Weights of a small transformer language model.
Size: width 160, 2.64M parameters.
Each number is 128 + 24 x the weight over its row's rms, rounded and kept within 0 to 255. Layers, rows and columns count from 0. The size above them is the row's rms in percent of the matrix's.

# layer 3 MLP up, 640x160, rms 0.182, rows 627-636, columns 0-159
size [ 86  95  97  99 112  94  81 114  93 111]
[[132 168 120 121 100 125 124  98 180 108 125 109 130  93 155 138 121 134  92 128 126  83 198 109 133 121 122 141 149  81 150 141 148 142 103 139 117  75 105  98 111 137 145 119 109 131 119 111  93 146 113 150 131 118 139 132 120  91 146 113 163 120 155 134 153 108 105 156 120 126 130 137 134 152 115 129 188 146 145 123 115 101  82 199 119 123 119 142 141 134  98  62 141 111 135  85  85 136 142 127 127 101 128 135 105 167 110 121 140  96 125 130 125  89 116 111 140 154 133  95 145 133 131 132 113 112 167 174 132 115 126 170 112 187  87 127 161 172 132 127  93 141  99 155 158 107 123 120 114 152 114 141 102 132 126  97 124 161 128 130]
 [ 70  89  92 122 167 139 128 166 184 160 111 128 178 131 116 145 131 116 105 166 142 109  94 148 148 146 119 125 128 158 109 112 127 118 150  99 139 125 106 124 114 116  93 107 170 127 137 151 144 136 132 163 143 115 109 108 111 136 151 107 103 133  98 123 119  81 132 149 147 104 108 131 150 127 142 124 122  87 137 119 107 149 145 192 148 111 131  78 153 160 143 125 104 119  94 120 103 134 103 119 112 134 118 140 131 147 178 130 154 111 134 109 135  98 149  98 119  95 103 145 147 115 138 154 113 143 179 102 125 144 107 136 141  77 122 112  94 109 128 109 108 143 111 143 133  87 130 151 107 176 146 104 160 186  85 117 172 158 140 113]
 [ 91 113 187 147 101 139 126 143 125  96 104 154 109 112  94 125 100  80 116 114 110 151 106 144 117 137  81 125 127 156 119  97 117  80 148 153 159 129 116 113  92 127 143 134 119 124 189 205  76 121 115 127 144  90 135 102 116 127 141 123 132 146 122 143 152 128  87 144 128 159 153  94 113 152 106 118 146 157  96  94 104 128 135 155 128 112 138  95 111 147 106 153 115 129 151 103 131 164 129 152 125  90 167 145 139 180 113 112 149 123  87 134 152 122 137  97 168 118 115 129 123 138 148 139  75 114 131 117  59 117 104 160 139 106 137 152 137 129 125 136 143 142 114 129 160 104 115 101 100 134 132 134 130 144 146 158  88 144 151 122]
 [156  99 127 106 157 156 137 143 119 145 159 140 143 137 134  71 138 124  91 128  93 145 113 118 173  94 106  99 128 128  97 131 132 144 117 106 144 135 139 105 165 133 119 133 138 108 160 122 102 171 122 116 137 132 133 113 116 173 126 104 138 121 172 121 142 137 128 170 124 107 171  93 176  98 105 101 121 110 122 135 174 176 134  85 132 114 109 157 109 121 128  97 106 152 138 130 130 143 133  90 146 123 103 145  64 119 105 130 156 142 127 147 136  94  95 118 130 139  98 148 142 103 150 160 125 111 115 109 151 107 111 138 112 135 118 109  94 145 125 156 128 181 141 122 124 125 122  89 151 124 147  93 158 142  98 185 129 159 210 148]
 [ 95  98 136  96  85 121 135 109 129 137  96 111 147 116 166 120 107 100 119 107 121 123  96 155 143 125 127 135 138 171 146 152 128 128 156 112 149 144 158  99  81 108 115 155 173 108 126  59 134 120 116 137  92 131 133 109 136 105 147 114 128 147 105 145 111 166 120 158 110 189 131 114 142 111 151 121 127  88 111 151 142 115 112 129 139  99 130 159 141 150 153 151 156 137 126 122 173 152 160  95 120 140  85 149 109  88 140 143 127 132  98 130 139 142 143 124  98 102 126 164 156 107 152 133 114 131 142  83 164 117 172 154 151 188 135 172 127 120  90 146 127 135  78 111 136 168 176 142 137  98 105  90 117 149 101 145 118 116 134  95]
 [148 132  84 140 174 131 132 102 158 156 113 139  98 137 133 139 119 119 117 118 152 111 114 158 141 124 157 143 124 113 145 144  89 150 119  84 104 117 141  88 106 132 150 116  90 134 119 102 108 130 117 116  81 102 130 128 145 135 113  74 122  91 132 104  81 141 158 120 136 144 131 123 128 169 126 101 148 183 122 128 118 144 131 195 129 105 153 126 132 132 100 111 166  97 127 129 143 131 186 117 117 134  99 159 149 117 139 156 124  93 123 105 119 134 132 102 123 120 123 152 125 107  95 120 151 151 113 115 190 152 117 129 148 146 137 140 194 153 141 118 183 141 153 115 118 166 160 126 115 105 107  73 109 119 146 167 133  69  98 129]
 [123 123 112 109  87 113 120 134 151 130 109 147 133  99 132 143 141 177 123 185  99 143 102  89 147 102 184 138 137  78  70 113  83 142 116 139 131 131 125 147 114 119 112 116 119 135 174 126 111 140 143 142 106 126 160 106 108 157 122 102 133 157 121 149 149 135 131 116 175 113 116 119 115 131 176 114 128 137 115 125 123 164 133 116 126 125 171 144 150 129 105 109 118 157 104  90 139 129 126 131  95 122 130 116 125  98 124 106 150 195 114  83 145 126 104 144 147 162 110 117  93 108 148  74 180 105 127 109 168 147 147 144 114 105 167 175 102 131 115 130 132 112 118 190 125 132 147 109 150 165 133 121 155 166  96 125 129 157 160 126]
 [128  90 132  99 108 106 122 120 160 122 133 158 109  78 131 125 143  94 125 135 127  90 116 118 111 166 132 105 134  98 139 122  67 108  83 136 156 109 113 106  93 147 150 152 123 158 106 138 109 111 146 106  90 124 143 148 132 152 144 154 154 163 100 154 134 127 117 132 123 104  94 100 107 177 147 144 123 153 151 128 106 113 139 173 131 183 118 128 135 169 157 158 164 143 111 167 121  84 144 156 118 170 147 138 134 146 154 117 159 104 130 132 103 124  77 139  99  95 137 118 175 144 147 147 140 145 129 171 161 125 146 119 127  93 126 140  74  87 121 106 152 133 120  91 130 154 140 158 109 146 162 122  88 130 130  80 127 117 131 119]
 [112  75 122 128 175  91 124 113 125 149 147 146  91 169  89 143 134 134  90 113  94  99 147 122 133 130 131 179 139  75 146 138 114 110 140 155 150 157 144 171 136 129 156 123 164 157 129 126 121 137 119 102 130 141 148 155  78 171  83 162 126  88  62  85 122 128 148 144 166 111 120 148 142 146 106 152 133 104 159  92 124 101 135 162 143  70 151 127 115 107 138 137  96 127 157 168 140  97 133 164 116 140 135  79 145 141 161 141 121 146 106 119 108 109 154 124 122 116 131 163 161 109 120  89 120 137 109 143 173 113 149 141 129 117 105 140 137 122 163  98 106 130 148 114 140 153 129 126 153 153 117 115 130 122 135 115 152 141 102  99]
 [138  50 118 117 125 135  83 142 141 119 111 111 133 120 111 199 116 135 153 158 127 109 139 167 118 103 130 132 159 132 134 154 114 132  97 102 139 165 143 136 146  93 135 125 104 117 124 147 142 115 123 127 155 142 114 132 122 116 121 102 102 134 187 141 108 162 117 133 135 141  74  73 153 168 103 131 123  97 167 108 116  93 108 169 127 110  91 136 162  84 164 128 113 143 123 155 181 127 105 150 122 120 117 127 127 136 103  84 154 126 115 110 110 131 116 156 142  97 143 101 117 165 130  99 103 135 137 143 134 126 158 120  99 129 152 142 145 152 130 110 111 180 130 154 120 151  77 141 107 122 170 150 135 176 130 123 139  94 173 138]]
# layer 3 MLP down (transposed), 640x160, rms 0.172, rows 627-636, columns 0-159
size [ 91 103 104 103 132  95  83 105  97 113]
[[104 146 140 149 149  74 112 132 131 133 137  97 120 114 139 153 112 144 124 126  81 108 128 114 126 130 142 144 174 169 133 143 124 118  98 150 121 113 106 116 107 141 145 103 132 108  99 137 131  79  82 145 179 107 141 133 131 110 106 133 135 137 124  77 107 103 136 145 130 109 137 144 165 196 117 137 134 169 176  83 114 115  85 140 108 110 149 132 145 116 136  81  90  93 117 122 134 129 121 117 166 155 110 135 116 155  84 118 109 140  82 104 121 126  95 109 105 161 131 100 151 137 111 114 134 139 130 101 107 165  90 127 154 124 148 141 128 119 105 130 110 114 125  90 110 116 127 141  91  52 133  85  94 138 157 152 152 122 125  85]
 [148 120 104 137 122 148  77 141 103 158 155 127 115 131 154 145 132 149 151 132 109 121 135 164 125 108 132 136 140 172 166 126 107  81  90 127  86 100  93 133 154 147  77 109  95 134 156  90 125 114 110 114  98 110 160 110 100 137 135 169 133 117 133 123 139  77 122 127 156 117  88 154 159 164 148 110  71 141 122 150 103 112 143 119 149 152 123 121 116  91  91 143 108 139 153 147 105  89 166 158  82 122 141  98 131 163 209 130 115 124 141 122 123 123 131 112 124 138 154 119 113 106 133 150 130 127 117 124 123 101 161 112 130 102 130 132 124 112 107 148 155 148 124 161 153 169  88 125 142 115 123  57 118 109 121 110 102 152 120  98]
 [102 157  87  88 129 163 113 136 115 140 110 160 161 128 120 119 123 108 135 109 121 152 106 140 125 125 133 150 146 138  77 131 114 160 133 150 118 155  97 140 112 137 124 160 117 144 116 129 134 120 103 161 127 152 141 153 136 170  93 110 180 138 146 154 125  93 143 107 120 165 125 135 165 127 159 180 136  86 132 140 142 157 103 130 159 139 120 200 105 108 107 110 143 142 134 157 150 125 125 127 122 118 106 126 145  38 128  71 124 139 124  86 136 140 144 118 141 127 132  94  73 173 134 166  94 156  88 116 132 116 135 130 109 136 100 112 102 150 126  85 132 147 123 136  93 133 146  98 142 131 136 123 126 156 119 128 100 137  77 151]
 [151 116 126 110  96 136 163 134 141 166 172 112  94 122 155 121 120 121 141 158 140 134 129 108 130 135 153 121 100 144 103 154  91 117 118 136 144 115  79 128 120  85  86 118 138 104 112 143 144 115 102 120 136 103 114 135  90 105 173 144 101 169 199 145  83 134 116 160 172 167  97 130 124 118 114 125 119 153 177 123 153 102 138 107 131 121 160 143 156 125  80 161 143 116 158 106 146 115 120 117 127  75 127 154 111 132 116  94 140 147 127 144 105 129  98 162 125 158 148 122 125  90 118 111 126 102 136  96  73 173  98 136 142  99 121 147 161 147 169 154 145 131 132 141 143  87 105 139 107 127 147  92 121 120 127 161 154 143 138  88]
 [118 128 177 130 101 104 134 145 131 132 147 127 121 123 161 158 112 112 168 154 151  94 104 159  92 131  65 142 157 165 171 126 132 164 210 119 172 126 141 137 158 108  99 132 156 125 160  81 155 126 111 137 135 102 131 136 137 124 133 127 124 155 127  75 137  89 119 144 105 144  79 122 122 103 134 130  77 125 118 108 147  93 112 135 123 107 124 126 146 153 103 139 115 137 132 112 118 141 100  83  99 139 110 137 115 143 137 197 134  90  89 118 118 106 120  88 118 106 110 149 139 127 146 105 128 111 131 133 158 118 119 159 114 118  87 157 140 160  98 145  71 147 117 122 144 154 116 120  87 114 136 127 134 122 144 146 114 122  89 120]
 [118 111 139 117 117 128 148 155 112 121 111 126 153 128 146 120 148 124 138 125 144 163 131 195 143 121  97  98  84 140 123 120  98 141  94 143 133 109 128 104 128 143 176 140 120 119 135  89  97 158 164 108 158 146 142  90 145 152 103  87  78 173 157  88 133 126 145 116 129 136 133 157 110 105 122  84  61 133 125  86 131 110 124 141 144 109 130 167 144 108 131 122 191 157 116 137 109  95 117 135 151 125 111 130 130  96 112 132 105  95 145 103 164 140  77 156 128 129 115 133 118 139 108 200  77 119 108  98 122 123 118 115  97 159 120 146 123 137 179 153 160 151 154 102 125 122 130 116 148 131 160 117 137 161 109 159 138 117 146 133]
 [138 140 153 112 160 129 162  99 117 104 121 138 108 126  85 109 131 126 152 152 134 128 171  98 123 115  76 174 162 155 120 138 139 184 126 118  97 129 133 136 124  99 143  70 113 108 121 104 159 146 119 114 140 109 156 132 123 114 120 114 103 119 142 158 160 168 137  87 107 160 136 114 149 139  81 131 128 151  89 159 118 141  91 137 107 175 102 128  91 141 159 207 149 145 140 160 122 143 112 128 137 139 102 130 151 116 165 136 128 136 142 193  87 128 158 137 159 125 152  99 126 158 108 110 145 145 161 131 155 149 141 114 132 126 147 147 120 120 139  88 161 124 117 143 139 123  94 113 153  94 132 113  99  91 152 138 146  99 104 153]
 [125 115 119 113 151 142 123 109 166 122 126 137 119 136 114 153 111 153 190 141  98 128 142 156  65 119 118 142 161 135 139 167 178 140 134 159 155 132  89 110 149 114 123 123 165 159 115 121 117 132 131 103 141 145 106 126 120 158 191 125 162 111  97 120 122 135 119 129 139 111 128 100 122 157 135 140 102 152 147 120  88 124 170 103 146 146 115 102  95 134 137 136 154 155  95 149 113 171 152 150 112  89 153 105 172 141 152 151 144 139 131 101 177 125 105 130 146  99 156 139 168 114 120 166 146 136 141 151 180 108 169 129 130 125 125 149 116 121  73 135 136 166 139 115 188 128  74 138 124 136 152 137 123 152 148 147 167 124 134  97]
 [127  99 146 135 164  96 151 139  82 148 124 127 130 125 139  98 149 135 147 145 132 144 128 132 116  93  86 131 136 144 128 118 127 139 138 168 142 140 106 125 110 133 142 139  84 155  88 144 155 134 142  92 118 124 147 138 126 134 125 115 107 115  93 137 124 140 129 111  88 133  93 178 108 169 116 103 152 119 133 103 151 141  93 175 121 143 153 100 138 145 123 141 114 128 142 149 101 198 141 117 110  91  91 169 120 168 155 129 117 130 118 119  94 142 131 114 110 108 163 118 156  88 101 137 107 194 112 120 116 139 117  84 132 130 128 169 126 101 142 157 155  98 138 172 113  59 154 146 109  76 110 124 108 103  90 101 136 159  94 115]
 [105 153 108  95 115 119 151 169 158 138 107 130 174 125 115 138 117  94 129 136 131 137 122 160 109  63  85 139 113 159 115 138 113 144 112 106  85  89 130  95 139 165 140 161 102 132 104  98 122 156  92 140 184 147  98 117 119 108 147 105 124 145 152 112  99 159  81 102 123 107 103 114 165 105  90 143 125 107 120 119 110 119 128 156 142 119 132 104 157  84 171 128 155 123 153 126 115 145 113 105  82 135 104 126 114 118 174 102 102 148 129 108  93 158 147 107 144 153 154 167 131 141 121  87 108 121 128 129 108 126 164 135 121  98 142 139 170 158 160 144 158 137 105 120  81 165 115 141 120 105 126  97 171 118 163 108 129 116 139 116]]